Each number is 200 + 40 x the weight over its row's rms, rounded and kept within 0 to 999. Layers, rows and columns count from 0. The size before them is the row's rms in percent of the matrix's.

# layer 8 MLP up, 384x96, rms 0.21, rows 90-126, columns 0-95
084,185,136,132,203,195,152,248,222,239,148,114,204,164,243,224,211,226,120,167,189,258,238,175,143,227,122,195,224,197,192,199,224,191,252,233,129,173,154,182,186,217,273,156,164,230,176,177,248,200,132,216,217,187,231,171,237,190,173,219,170,211,166,139,266,188,164,248,205,226,240,117,196,195,220,230,182,127,162,200,223,220,230,175,160,191,187,260,257,188,157,239,205,265,147,171,297
074,188,219,175,241,203,148,218,236,209,278,215,190,247,208,211,177,201,191,217,302,132,157,222,252,200,182,157,200,265,170,194,168,216,169,146,287,237,163,219,185,242,234,241,265,221,130,201,200,176,122,273,268,190,236,221,244,218,203,100,140,235,200,248,204,248,168,216,183,198,302,214,232,178,242,164,175,212,128,196,232,158,204,175,165,198,215,203,209,157,181,166,230,234,209,247,260
099,140,155,242,161,232,234,206,258,235,206,273,217,189,265,193,205,192,226,237,113,149,165,159,211,239,141,175,185,120,163,204,199,311,180,199,182,169,240,152,222,237,252,180,197,212,219,192,128,248,196,162,164,201,222,126,206,155,170,222,236,234,255,169,209,227,189,162,125,219,121,175,209,246,212,178,170,157,185,207,217,165,175,268,217,116,207,211,271,210,181,242,177,190,153,238,151
088,129,240,248,228,267,227,173,151,184,179,236,199,202,245,255,265,179,182,150,182,151,139,227,192,192,229,206,227,124,190,130,212,152,177,92,130,162,145,193,174,219,212,266,197,292,268,253,198,197,218,162,214,235,139,250,209,173,195,231,267,192,200,161,205,232,205,195,167,160,244,232,217,218,229,194,240,185,96,156,179,187,178,238,174,150,168,201,217,199,225,215,162,193,268,158,185
093,184,177,188,177,258,204,156,180,217,278,135,209,193,230,167,160,241,153,150,186,190,214,130,153,218,208,217,220,189,231,264,175,198,165,273,158,200,206,223,240,135,175,207,276,175,196,184,179,162,187,205,220,235,126,245,161,235,314,200,108,175,187,213,127,208,207,191,143,244,177,179,267,189,170,159,151,190,260,195,266,248,219,205,134,184,203,229,156,203,159,202,269,212,272,177,167
110,229,165,174,221,206,261,242,230,194,170,121,212,260,327,186,253,97,127,209,187,186,221,186,225,141,196,228,167,223,207,238,228,167,168,266,172,213,170,161,220,252,229,225,163,172,151,175,243,172,185,189,236,230,181,168,163,263,184,150,227,157,235,261,216,213,202,193,200,183,142,180,172,244,188,235,230,196,175,115,227,245,224,229,119,219,217,157,234,243,244,180,200,124,250,211,152
108,172,194,257,210,200,218,205,210,180,215,212,217,230,209,220,268,121,142,200,232,272,221,196,250,219,249,189,186,141,218,120,224,221,126,206,208,229,237,239,237,302,216,274,255,200,174,167,250,181,121,190,226,253,276,195,157,196,213,174,210,223,219,253,231,270,210,253,164,317,131,218,195,199,214,189,210,134,149,187,214,212,246,197,237,208,127,227,175,185,224,181,218,207,213,192,144
108,109,195,233,207,135,214,211,150,145,215,173,214,191,208,153,258,210,204,104,260,164,180,203,192,224,226,159,247,203,235,161,220,162,147,143,187,127,271,147,212,234,242,133,186,243,199,173,164,164,238,196,227,267,159,215,172,154,224,216,116,184,193,176,145,214,163,210,207,177,255,173,181,227,192,154,230,248,142,232,221,185,239,269,303,212,139,167,200,196,151,236,196,147,219,195,164
092,242,183,249,237,184,149,180,156,240,197,298,169,184,199,170,223,187,154,192,183,198,178,226,208,222,206,178,147,177,294,212,157,207,212,251,267,195,172,119,123,247,270,205,217,140,201,210,187,188,271,167,142,192,175,214,216,203,251,233,190,304,236,233,180,245,224,159,192,201,293,185,220,239,231,200,225,203,198,227,254,232,194,229,178,167,183,256,199,125,97,202,205,190,206,227,271
061,251,139,150,279,213,228,225,226,186,142,163,171,221,216,138,181,164,203,146,188,177,206,181,139,164,242,124,170,249,175,216,261,221,246,225,205,290,157,109,145,220,133,161,247,188,158,166,178,232,192,174,199,226,266,195,252,243,134,252,192,241,245,220,131,162,187,231,215,222,230,178,237,179,184,259,176,173,165,251,162,213,202,165,153,270,180,159,174,254,151,189,197,206,188,156,223
097,158,241,286,273,176,195,188,247,142,183,266,191,193,213,157,224,231,185,166,223,254,166,186,228,163,194,256,178,208,246,309,237,213,158,202,209,228,219,178,209,214,147,257,218,268,209,226,147,175,243,245,181,172,215,129,198,162,203,241,87,205,294,256,221,187,170,198,170,196,234,244,164,276,220,284,216,233,254,227,199,244,248,168,166,179,207,179,190,185,200,182,177,209,182,146,232
085,207,153,150,195,255,241,282,205,164,195,110,258,233,238,159,214,205,169,119,254,156,237,192,172,212,148,152,221,237,131,242,201,231,176,174,257,188,148,211,180,130,208,197,122,190,235,202,255,221,164,179,196,158,268,197,168,215,136,265,266,203,268,282,183,208,188,234,199,194,214,185,244,176,158,202,133,213,265,223,225,192,177,187,196,211,222,159,245,192,207,183,136,162,156,267,210
119,235,215,256,172,141,186,200,171,173,203,195,139,158,177,84,234,210,246,225,167,233,201,119,198,115,98,211,216,182,201,253,208,216,260,222,171,221,182,214,201,228,220,174,201,217,144,158,223,199,141,153,231,129,218,237,251,163,252,192,226,227,189,93,206,194,202,147,175,231,205,203,182,175,202,208,225,213,143,167,232,176,301,190,220,154,135,203,167,153,138,259,197,163,230,194,177
111,200,224,214,241,204,237,214,197,283,203,210,195,253,168,272,241,153,145,253,153,229,235,248,220,178,200,118,156,185,253,201,208,241,134,218,226,222,210,220,243,181,231,218,207,173,191,158,224,151,145,284,214,183,176,198,164,169,266,172,216,196,236,196,167,267,78,235,207,196,252,306,130,175,246,130,232,132,217,173,243,197,234,165,233,164,170,223,182,199,191,164,206,214,245,195,189
094,88,217,161,184,263,138,218,239,190,181,247,203,131,197,129,239,186,225,198,172,203,137,211,167,244,174,181,216,184,214,248,191,201,177,182,247,153,191,193,171,218,264,260,228,156,189,130,137,175,142,143,196,201,171,63,219,221,224,216,242,166,194,140,187,154,138,159,200,190,233,245,230,218,199,203,211,103,196,222,181,231,210,265,215,133,173,202,237,144,230,193,220,221,186,209,239
102,167,218,209,206,183,172,248,202,226,207,243,195,253,231,233,203,194,174,203,130,260,196,152,244,197,248,201,151,137,130,243,205,171,262,161,156,130,165,164,110,175,227,244,146,244,232,217,201,221,181,213,165,163,246,205,169,135,232,161,265,297,235,167,183,141,269,155,170,144,203,152,227,214,207,199,211,220,169,143,177,218,182,266,209,204,157,252,179,278,125,184,253,220,176,205,171
102,179,225,230,312,130,168,234,192,185,251,170,166,120,163,193,174,231,205,214,179,190,253,172,234,257,172,163,209,168,240,156,211,175,237,124,190,144,210,175,146,202,145,240,265,234,213,272,233,205,161,179,230,231,186,291,171,177,218,214,180,176,203,201,174,210,175,147,69,173,264,227,266,188,230,240,203,209,206,172,165,230,158,188,194,211,169,195,155,143,191,181,217,222,219,291,223
090,259,240,257,168,144,160,128,175,167,162,226,160,233,197,181,229,197,194,136,152,214,199,213,193,189,299,252,221,193,231,261,162,226,175,249,185,235,202,184,216,233,258,178,237,233,186,225,213,202,185,146,214,148,242,231,220,120,219,225,160,223,251,222,177,196,227,176,170,199,246,177,202,188,205,194,336,183,233,154,181,188,134,280,210,192,184,123,226,164,158,190,130,158,147,277,175
107,194,194,226,209,190,205,157,186,222,225,217,205,252,228,179,195,196,133,235,179,202,164,224,194,200,234,261,265,236,200,250,275,186,203,184,126,196,168,139,169,229,138,206,151,159,205,150,154,228,224,230,203,176,156,241,205,176,175,286,185,266,231,306,171,194,300,270,151,237,200,213,179,272,166,248,157,214,198,123,267,157,189,188,202,165,203,184,168,235,100,157,191,207,184,203,148
121,137,222,272,215,146,238,216,196,238,187,227,219,248,166,233,184,230,238,226,167,165,173,184,195,224,182,223,252,187,137,102,221,249,207,239,209,168,209,220,240,194,184,269,163,267,157,175,182,185,155,173,185,296,208,216,166,233,233,232,210,192,224,238,160,219,211,126,295,252,133,214,268,156,264,182,229,194,167,275,299,138,166,219,213,151,206,193,172,226,246,196,223,217,215,191,156
084,199,270,210,175,259,254,225,142,117,215,244,147,168,263,205,228,170,210,214,199,211,210,204,185,138,195,259,200,220,230,232,233,231,182,279,212,195,200,201,211,246,180,305,207,238,155,194,207,211,172,223,190,220,157,261,169,211,139,261,178,260,244,234,228,168,179,233,223,246,241,272,237,231,239,145,215,189,190,223,245,224,227,204,233,221,217,254,222,257,330,130,154,227,165,201,170
112,225,234,212,189,175,189,121,116,172,223,212,203,250,186,164,175,223,213,130,185,132,254,231,242,158,148,193,198,146,194,203,201,159,243,203,187,183,201,270,127,306,189,276,188,255,207,242,222,159,232,137,219,203,200,183,151,201,216,207,205,210,236,225,158,227,167,236,254,189,241,162,191,255,190,261,189,255,247,236,248,195,185,190,170,122,205,267,223,228,261,284,156,239,155,168,161
105,187,196,206,141,215,188,163,244,145,199,216,210,109,238,179,213,280,112,135,237,230,212,231,206,203,243,292,240,201,215,126,200,204,282,193,128,138,156,182,165,206,164,170,141,153,225,225,227,208,242,138,221,190,246,154,115,189,196,158,261,191,212,209,138,205,218,180,201,169,162,207,216,201,186,229,220,247,213,213,258,285,172,186,200,183,250,242,169,245,181,225,264,150,178,184,241
118,182,188,158,197,225,185,248,139,141,156,169,174,219,273,203,188,179,200,168,170,211,174,227,227,152,195,196,162,191,76,182,242,178,121,226,140,216,187,213,203,168,164,155,281,181,155,206,272,191,101,187,232,198,180,184,132,198,158,222,184,189,239,130,167,227,230,190,145,162,244,233,155,216,235,266,249,164,197,261,210,131,185,219,163,169,212,238,161,236,127,142,171,213,245,221,177
100,223,214,194,204,272,217,163,194,170,125,200,205,259,272,115,223,148,187,205,183,216,178,263,186,272,90,267,206,244,179,241,252,166,195,172,189,185,194,203,227,165,164,176,163,170,204,120,213,206,187,206,238,134,204,167,268,246,165,244,201,248,213,180,166,203,245,204,183,228,169,250,189,177,233,156,113,195,236,121,263,170,137,190,251,135,196,141,164,188,232,221,221,217,226,160,201
106,213,216,264,210,168,228,212,207,224,140,226,160,245,261,202,168,231,190,227,228,257,189,180,183,191,151,208,235,228,214,265,232,171,162,235,174,239,262,254,211,266,201,204,244,223,268,314,185,202,286,235,223,180,243,216,174,123,116,230,239,181,215,178,261,156,264,231,183,267,258,238,173,211,219,191,231,229,240,227,262,202,157,191,225,194,100,264,172,223,202,187,247,203,179,223,210
103,244,142,264,232,175,162,191,170,205,178,243,176,264,231,230,258,249,204,211,241,82,250,179,232,199,194,189,137,203,205,151,231,238,231,164,230,147,193,140,226,213,173,186,244,342,138,224,221,234,240,249,238,244,214,218,229,234,219,190,236,211,222,152,205,114,150,187,261,171,171,210,209,151,174,198,199,226,200,185,215,222,172,273,208,214,254,170,176,244,236,233,137,174,232,167,178
092,245,191,180,154,182,214,209,179,130,137,238,162,183,215,273,221,238,193,258,208,208,267,277,178,238,196,239,149,230,233,138,274,191,202,175,208,237,158,198,185,197,185,267,143,151,227,219,166,212,163,176,232,232,227,171,221,195,168,202,236,127,205,173,210,213,139,174,326,168,250,174,148,174,289,231,195,243,218,163,202,163,231,247,211,187,250,273,195,210,161,227,203,164,240,251,267
120,234,239,263,246,225,211,229,210,177,211,162,278,223,259,209,169,237,223,131,223,190,274,209,215,230,294,205,139,165,244,178,195,260,185,270,188,196,216,186,179,199,174,224,222,135,199,249,239,168,145,252,262,252,193,212,163,229,233,158,173,244,208,246,242,141,138,193,161,149,218,221,293,245,248,238,170,206,226,267,230,150,254,220,229,160,157,191,159,179,192,239,262,172,194,193,154
067,202,198,233,227,164,183,142,210,180,175,321,140,239,203,195,181,214,178,187,174,189,117,163,178,240,133,136,180,225,231,191,205,120,149,240,207,246,232,154,220,170,195,167,147,211,125,228,151,196,166,216,219,276,188,272,199,236,171,158,217,162,201,161,144,242,189,235,293,175,143,223,224,181,261,169,216,279,138,221,249,250,122,214,193,210,180,215,197,188,224,173,197,233,203,238,236
090,191,227,236,239,223,198,252,250,151,139,286,237,191,203,209,264,149,155,255,170,233,164,179,184,127,142,189,235,151,174,183,184,193,214,155,139,207,167,143,173,199,221,241,231,198,170,207,128,195,231,190,215,160,209,227,236,197,85,157,212,184,259,197,200,211,219,272,191,168,178,236,263,185,227,168,176,229,188,150,111,135,250,204,245,229,151,261,136,168,142,189,246,224,217,219,235
089,186,163,289,166,231,203,210,196,210,227,286,170,236,195,188,234,214,171,212,210,229,228,269,183,205,152,262,200,243,147,291,209,251,164,213,106,154,159,172,176,217,213,168,239,128,195,173,231,241,156,243,159,262,236,197,245,247,172,166,205,197,210,138,204,148,149,247,223,159,221,243,253,206,211,166,164,172,287,163,180,205,196,219,220,209,172,195,117,252,284,213,217,132,173,182,186
112,243,238,188,220,247,216,217,208,174,215,253,243,190,176,179,245,178,198,247,136,190,244,218,242,161,184,177,165,180,202,250,254,209,193,181,140,213,173,164,189,278,174,206,342,197,210,153,250,207,184,202,248,253,114,243,210,197,156,176,156,108,232,158,249,199,218,128,231,233,193,228,177,262,250,269,265,191,239,147,231,164,148,222,158,183,223,183,202,177,170,197,211,209,169,271,249
096,123,233,161,230,199,184,183,203,149,204,155,192,161,175,193,218,264,235,145,227,287,227,150,248,217,220,227,195,227,196,161,206,215,127,201,187,219,192,216,205,151,242,201,235,195,228,179,255,249,222,215,269,164,151,215,193,254,233,212,242,179,279,285,169,147,210,291,245,215,248,196,183,270,146,230,277,128,192,262,224,195,237,202,199,202,241,184,162,169,248,224,283,234,145,186,239
058,285,153,221,205,217,234,208,215,241,229,283,175,249,177,210,192,195,169,209,180,177,215,213,187,162,185,143,206,205,204,230,250,268,232,191,207,250,181,183,228,270,203,239,192,141,242,195,164,186,193,259,179,196,181,206,166,186,249,204,175,138,236,147,167,255,182,191,186,222,154,306,224,224,270,229,214,240,246,222,245,139,200,218,98,136,148,199,221,177,229,101,101,231,247,218,195
108,251,200,233,171,103,146,187,172,287,200,205,230,269,133,201,260,224,201,116,213,190,234,213,201,195,147,200,153,197,179,184,270,193,204,140,206,155,211,194,132,226,241,206,236,208,166,272,109,152,174,174,204,172,203,179,153,175,202,233,191,253,207,137,160,253,163,198,265,229,227,194,286,190,159,230,202,205,167,277,206,176,183,257,176,216,202,230,272,177,158,159,223,150,163,157,191
092,158,196,217,229,159,191,165,122,176,183,161,196,275,259,223,182,222,140,190,166,176,209,170,186,196,263,235,239,214,234,194,245,222,108,196,186,229,234,134,150,222,271,184,195,158,210,170,170,234,192,249,202,235,242,156,197,235,162,242,149,177,212,172,162,195,186,121,186,216,220,285,241,133,153,224,171,221,167,272,162,181,147,222,242,185,237,274,256,230,120,206,249,192,173,213,283
# layer 8 MLP down (transposed), 384x96, rms 0.105, rows 90-125, columns 0-95
076,188,198,227,158,185,216,193,219,167,258,201,186,135,167,262,129,222,216,236,157,180,181,224,195,147,196,205,167,213,199,184,191,199,206,186,288,165,89,157,248,238,194,240,315,227,268,280,216,225,188,208,125,210,170,178,207,249,259,139,204,192,258,193,156,209,247,199,252,204,167,222,233,200,211,186,204,190,255,154,210,163,167,253,189,196,222,255,176,169,174,217,110,169,229,227,105
070,234,137,246,176,302,218,266,211,242,168,233,193,130,240,155,205,188,161,114,163,163,285,133,208,254,131,197,162,171,186,165,181,137,206,185,209,234,268,202,190,224,172,222,218,210,163,244,207,226,205,214,252,151,185,167,190,224,169,207,128,271,231,182,245,210,250,257,132,161,184,242,281,242,177,213,220,174,239,231,146,164,163,196,184,210,216,150,229,147,178,177,237,198,174,236,163
099,268,188,192,195,179,188,212,206,172,229,196,249,220,158,221,223,207,217,211,261,179,126,228,217,214,171,192,255,177,242,167,175,157,215,194,144,182,176,264,192,138,191,182,164,203,165,223,277,153,141,206,185,241,230,263,191,196,126,225,230,135,198,195,160,191,211,199,157,209,162,173,174,151,208,252,209,170,186,164,181,168,264,153,148,246,387,230,147,198,216,250,213,225,158,246,241
084,266,227,193,118,224,278,260,243,187,208,216,161,196,228,190,250,145,204,136,167,218,142,230,182,165,227,247,168,225,169,154,218,161,164,197,259,192,218,121,153,172,213,193,183,209,182,183,194,248,207,271,256,233,166,273,233,243,188,162,179,209,139,183,236,119,198,136,222,175,162,146,129,171,156,244,152,208,173,153,219,166,196,187,249,220,96,192,212,143,209,165,194,226,196,151,160
092,139,238,243,207,231,217,192,214,184,222,176,190,221,173,183,190,196,263,280,188,134,226,212,249,217,208,201,210,158,224,243,210,224,276,180,167,203,65,272,191,257,186,214,170,215,166,213,204,173,190,265,192,176,175,237,149,194,215,186,242,162,212,237,174,110,163,175,208,210,172,82,150,197,158,241,226,239,238,283,290,155,176,175,243,131,225,175,189,205,182,163,217,188,194,149,202
102,211,205,206,233,200,176,242,279,224,249,209,241,146,168,160,207,218,236,213,212,232,173,192,158,215,161,260,154,194,162,215,153,173,233,173,184,168,175,182,183,137,163,216,112,236,207,150,207,233,183,184,261,214,118,267,166,211,318,243,231,190,261,267,197,195,203,285,269,231,160,160,252,205,210,234,266,180,210,201,144,178,201,224,96,184,210,211,277,195,184,228,231,167,166,216,209
097,235,180,268,217,210,154,135,188,187,234,176,193,266,160,160,173,250,218,218,148,166,242,222,202,233,214,244,276,178,237,182,159,246,234,222,205,161,244,148,195,151,176,162,175,177,155,196,93,154,206,259,123,183,201,191,211,171,227,216,171,182,136,141,235,226,210,131,162,122,202,177,240,191,129,215,187,268,171,260,193,256,254,212,221,243,196,185,150,290,197,198,178,269,219,180,179
110,191,202,183,136,263,176,172,131,145,193,203,177,242,230,267,254,155,196,158,189,193,263,260,147,212,234,196,228,179,109,205,231,250,151,153,183,211,267,205,230,191,199,165,192,180,208,268,206,200,146,192,246,201,122,214,127,190,189,170,285,308,187,196,202,173,212,132,189,165,242,121,214,218,212,223,217,221,135,158,186,168,230,175,246,209,255,160,235,221,151,161,245,173,203,169,170
095,230,170,128,178,228,208,242,202,234,180,233,158,177,183,281,142,288,229,218,149,225,200,164,189,164,233,263,241,200,163,204,228,205,138,197,139,181,193,161,251,200,160,213,238,182,219,228,162,158,212,231,212,203,222,272,189,183,154,204,251,137,169,181,209,135,195,155,100,172,198,237,152,226,140,177,175,186,142,168,226,186,235,218,180,248,86,173,198,252,286,235,242,206,133,192,197
062,221,252,194,141,240,212,173,147,228,202,222,254,185,196,171,266,224,204,175,231,215,266,179,207,180,115,190,290,181,215,150,200,201,181,299,203,168,206,237,184,192,129,276,203,143,196,166,167,205,240,140,233,188,229,111,178,185,245,171,211,275,227,194,236,248,197,229,192,216,189,195,166,185,282,196,196,182,217,212,238,181,151,208,207,137,114,127,180,273,180,258,139,146,181,197,199
097,178,269,218,132,211,265,146,138,164,163,189,187,226,208,195,205,198,221,221,179,184,140,199,189,202,200,189,168,149,270,265,173,199,262,188,224,199,281,258,213,236,162,159,203,231,174,223,229,242,210,163,261,233,177,191,190,238,140,172,199,203,156,240,194,240,232,109,208,206,242,348,189,179,205,205,153,277,236,226,220,200,173,153,138,234,125,199,161,140,239,177,153,190,195,217,217
084,184,221,292,252,123,157,175,212,252,203,166,155,114,202,144,165,143,162,148,226,235,149,177,176,237,190,230,265,162,227,254,150,165,217,189,155,258,184,212,184,255,166,227,196,143,194,215,241,174,218,206,199,192,156,134,207,266,148,131,191,216,236,213,261,208,167,213,109,198,258,171,186,142,269,191,226,158,138,190,265,174,154,221,256,192,167,203,208,190,177,252,183,204,185,196,164
101,196,171,168,225,253,151,141,111,123,186,179,265,164,195,228,186,218,256,144,240,169,178,251,212,207,252,167,208,221,196,164,163,185,164,190,201,214,189,213,211,238,171,166,151,172,287,293,255,162,215,209,104,274,238,192,172,259,215,235,239,174,269,185,148,183,195,165,141,142,209,193,212,193,235,241,227,219,158,239,132,257,210,255,248,186,222,160,254,210,208,222,239,196,164,154,221
105,166,168,204,263,160,133,196,211,142,164,218,217,189,142,219,124,198,248,251,155,109,276,222,219,112,215,194,220,251,216,189,236,211,154,170,210,193,168,264,192,225,201,187,116,176,282,191,240,234,124,229,147,182,241,163,167,168,172,184,243,142,251,206,254,175,179,198,165,248,199,189,103,197,181,201,241,167,199,192,214,175,198,222,258,259,231,136,224,248,157,222,196,201,214,167,241
093,241,197,203,229,247,271,211,196,189,216,253,222,253,199,181,153,230,202,203,232,112,226,170,133,143,248,157,203,179,186,171,219,181,205,244,136,255,198,191,153,200,194,129,157,204,156,167,208,226,196,302,176,222,208,156,228,205,219,161,99,219,223,176,209,233,213,161,229,176,179,171,205,207,243,218,238,263,241,234,189,246,162,218,140,182,322,164,276,232,154,182,220,244,251,183,134
105,176,272,202,181,184,261,186,265,177,175,201,157,164,184,173,189,167,212,213,167,181,219,216,178,241,195,204,276,238,251,149,194,202,188,213,108,136,235,174,182,243,220,192,253,144,227,269,250,161,212,225,179,171,232,178,192,272,181,64,268,163,204,154,220,193,234,249,152,209,207,191,244,151,138,169,234,172,199,236,222,189,159,144,187,251,259,241,231,227,241,108,244,216,221,209,219
099,193,153,254,151,208,252,170,253,213,194,226,215,176,197,178,144,119,272,175,213,277,161,131,163,225,221,173,220,161,172,194,265,226,202,191,248,239,173,204,208,180,173,209,211,213,258,232,192,183,205,253,224,177,195,220,226,126,113,144,214,146,135,166,195,193,227,189,219,234,217,94,194,256,217,263,137,204,171,166,166,208,138,231,248,174,195,204,125,134,176,164,239,206,259,250,152
086,174,222,80,177,255,234,240,128,241,173,212,144,198,266,153,214,233,219,180,240,185,220,194,231,190,111,155,212,193,223,187,140,173,209,249,218,236,163,237,240,214,198,153,214,171,193,266,212,212,140,151,161,232,274,256,162,159,160,197,240,141,151,124,237,226,188,171,142,240,211,183,150,203,198,167,222,186,198,150,224,249,193,211,220,303,164,173,140,233,191,204,214,229,219,232,255
098,141,157,162,177,256,153,187,183,184,191,256,176,202,263,149,180,151,230,181,245,214,148,203,190,179,207,151,201,213,203,275,249,241,229,254,210,164,222,236,199,223,255,241,175,188,166,247,276,289,189,208,211,239,197,197,239,236,158,207,210,181,140,189,156,200,158,271,213,156,172,162,157,160,213,215,190,259,156,165,270,181,169,174,250,225,219,239,227,262,89,275,176,160,241,125,196
113,144,217,182,228,251,233,222,233,198,287,159,151,232,141,228,137,223,194,141,207,172,209,150,188,228,216,317,222,193,167,194,183,250,187,159,188,303,211,200,215,183,167,151,228,167,168,195,186,149,190,233,217,229,148,269,221,175,175,146,178,216,169,214,125,227,237,205,194,258,166,120,179,232,242,233,199,185,171,206,200,236,128,192,141,153,187,267,222,173,169,213,115,268,203,205,156
082,163,190,211,212,205,221,124,249,241,211,189,135,182,173,162,176,214,210,233,184,227,179,226,201,249,215,103,219,224,135,240,152,164,208,159,152,200,248,286,210,197,215,256,193,178,159,155,252,173,182,119,165,236,146,193,170,214,199,131,164,229,235,121,194,205,130,190,152,191,321,124,164,163,199,237,213,184,155,200,219,232,142,242,170,247,201,217,208,148,201,224,263,256,184,191,211
115,201,240,243,156,233,150,161,219,181,227,197,249,257,190,200,204,179,224,195,227,173,177,189,155,219,144,192,204,210,155,215,226,162,184,128,216,237,240,220,205,331,155,217,303,194,231,236,283,229,229,236,93,250,128,192,153,155,222,197,174,202,173,286,210,147,217,167,247,204,225,194,219,161,189,191,193,188,266,208,246,227,214,160,204,280,202,284,138,174,217,224,200,213,220,205,227
094,200,289,194,192,220,119,251,198,222,252,187,195,199,281,200,217,186,200,204,141,226,193,234,259,220,173,188,221,185,267,139,216,222,248,153,166,210,167,274,227,211,207,275,223,164,249,165,299,212,190,272,180,170,173,234,194,219,164,169,193,192,217,247,225,167,244,163,304,186,223,206,173,257,161,195,238,215,196,262,213,177,184,167,232,187,234,159,131,226,164,191,187,196,243,86,246
121,207,186,156,146,188,248,199,209,208,213,151,181,198,221,195,199,287,177,208,162,215,221,222,193,154,188,156,165,242,239,316,237,233,175,205,195,176,241,211,229,174,225,207,195,186,148,290,199,167,130,152,160,191,140,137,221,205,189,147,195,252,211,160,260,189,269,182,138,181,269,169,127,188,189,167,200,207,169,225,255,143,174,202,232,243,329,135,199,174,230,256,203,156,218,212,223
091,218,186,158,158,245,90,218,201,236,217,253,255,219,204,108,173,202,205,152,197,225,152,163,172,210,212,132,205,188,211,218,194,181,208,254,256,213,182,205,226,295,194,214,157,199,238,262,217,238,217,238,159,248,248,219,218,164,135,69,200,176,217,200,164,168,166,166,229,183,241,194,249,223,159,227,220,171,222,221,194,252,266,227,256,196,144,171,142,260,193,188,190,203,183,259,120
102,206,162,187,177,202,145,213,164,192,206,188,156,122,214,191,167,216,223,125,205,84,254,205,191,251,265,209,194,172,179,136,149,263,200,234,255,214,203,225,202,121,211,242,208,166,180,186,204,250,177,217,159,158,196,201,165,198,223,217,198,188,209,207,110,158,242,216,146,132,154,189,207,154,233,218,254,184,203,218,154,215,266,267,162,101,242,160,235,219,206,168,173,290,180,132,217
101,224,199,194,167,210,297,154,176,169,230,226,229,174,146,273,164,146,184,149,211,173,181,193,212,236,158,251,162,196,190,91,297,230,171,188,212,275,226,174,181,204,158,177,195,250,219,223,187,165,193,292,167,233,152,167,185,195,188,150,211,209,226,206,239,200,122,180,188,249,219,274,198,192,143,258,235,208,263,245,158,214,192,253,143,184,226,217,218,290,238,227,181,269,190,176,199
085,186,244,257,238,158,142,229,193,235,217,167,213,239,198,210,261,194,255,238,177,216,257,178,214,166,138,225,168,256,184,231,126,276,129,219,200,160,207,186,172,178,242,160,250,146,131,182,207,201,181,184,195,176,156,176,177,209,255,202,199,225,177,224,214,200,159,252,145,180,228,193,168,178,192,235,162,185,161,202,137,257,167,100,169,150,241,155,277,234,243,272,229,247,165,106,154
107,236,116,163,211,204,195,196,182,152,166,199,185,220,221,244,220,180,154,157,177,157,173,242,184,192,197,179,211,166,244,200,193,218,134,120,213,156,133,190,167,219,255,186,232,152,241,210,232,195,171,225,13,209,231,214,229,176,175,199,239,144,200,168,238,176,221,217,197,225,146,187,201,228,218,163,196,136,155,258,167,218,214,141,219,232,281,149,188,174,196,162,215,194,206,283,275
066,167,189,230,224,257,182,223,249,218,227,161,239,147,187,181,153,151,213,203,215,255,277,194,237,225,197,231,177,156,233,238,238,163,195,162,190,225,207,273,259,206,189,212,219,178,124,171,189,205,170,207,242,109,108,149,232,232,185,187,170,219,251,208,203,237,229,219,121,227,233,178,248,307,188,198,162,131,179,173,133,255,233,172,241,239,150,203,191,200,219,259,228,202,140,187,107
090,187,160,198,221,207,164,210,181,216,158,165,267,275,167,289,222,240,224,181,247,271,169,237,188,250,182,148,319,216,225,203,184,213,238,180,235,187,205,187,190,239,151,226,179,208,158,210,141,138,182,188,288,187,211,160,157,235,167,142,213,185,170,146,206,206,224,168,148,225,134,156,160,160,262,221,240,164,101,164,168,195,179,194,242,252,200,235,218,266,214,185,133,166,249,197,169
090,173,222,126,192,231,203,238,195,261,231,225,227,208,175,221,152,208,210,228,240,170,113,178,242,202,211,154,225,262,260,104,234,243,154,160,196,209,204,188,164,193,228,183,169,239,239,238,136,141,230,220,180,205,204,219,160,160,243,203,171,225,151,192,226,186,228,211,165,135,207,146,219,236,201,264,265,206,157,256,168,120,243,177,123,182,283,206,180,108,215,236,297,194,199,199,233
105,147,141,199,204,161,146,239,181,229,208,175,256,180,206,188,248,250,249,179,207,252,219,273,194,173,140,183,199,151,187,154,149,282,191,223,256,202,240,233,215,135,180,163,195,259,215,235,162,188,179,237,111,245,202,190,165,163,166,169,211,285,208,165,195,184,211,207,173,145,211,267,215,225,184,192,153,254,109,207,142,243,244,248,252,286,285,207,232,210,233,219,185,221,165,180,160
102,227,136,210,171,186,186,227,135,190,231,207,240,131,259,149,166,236,236,255,166,243,169,226,213,207,241,203,200,283,266,178,166,215,245,133,205,234,299,216,197,179,202,217,214,214,215,194,213,170,206,177,196,181,212,238,173,177,254,134,210,203,100,156,190,184,196,166,213,158,187,136,161,179,121,238,227,231,215,151,211,170,212,238,251,221,242,211,236,283,171,314,185,139,159,155,195
054,196,156,129,111,225,259,192,230,224,193,158,166,215,240,220,245,149,228,249,201,200,163,231,216,227,194,222,233,237,249,180,229,196,278,189,223,166,244,183,206,237,250,114,227,236,87,175,265,197,201,192,240,136,228,188,259,187,182,153,248,191,238,236,208,193,188,207,157,254,242,139,226,198,164,157,185,100,211,154,225,186,266,198,198,240,203,269,167,212,224,245,214,226,134,179,147
107,230,199,208,160,181,193,288,254,232,254,158,248,192,267,184,141,159,206,219,144,238,210,279,249,238,216,162,174,229,143,189,191,246,255,185,263,149,256,258,178,193,203,217,168,139,158,133,190,248,211,181,163,177,129,135,192,201,219,217,253,230,179,221,265,159,231,129,265,233,165,228,210,224,195,244,265,253,184,218,267,145,141,211,211,211,181,214,184,211,201,181,139,142,208,215,172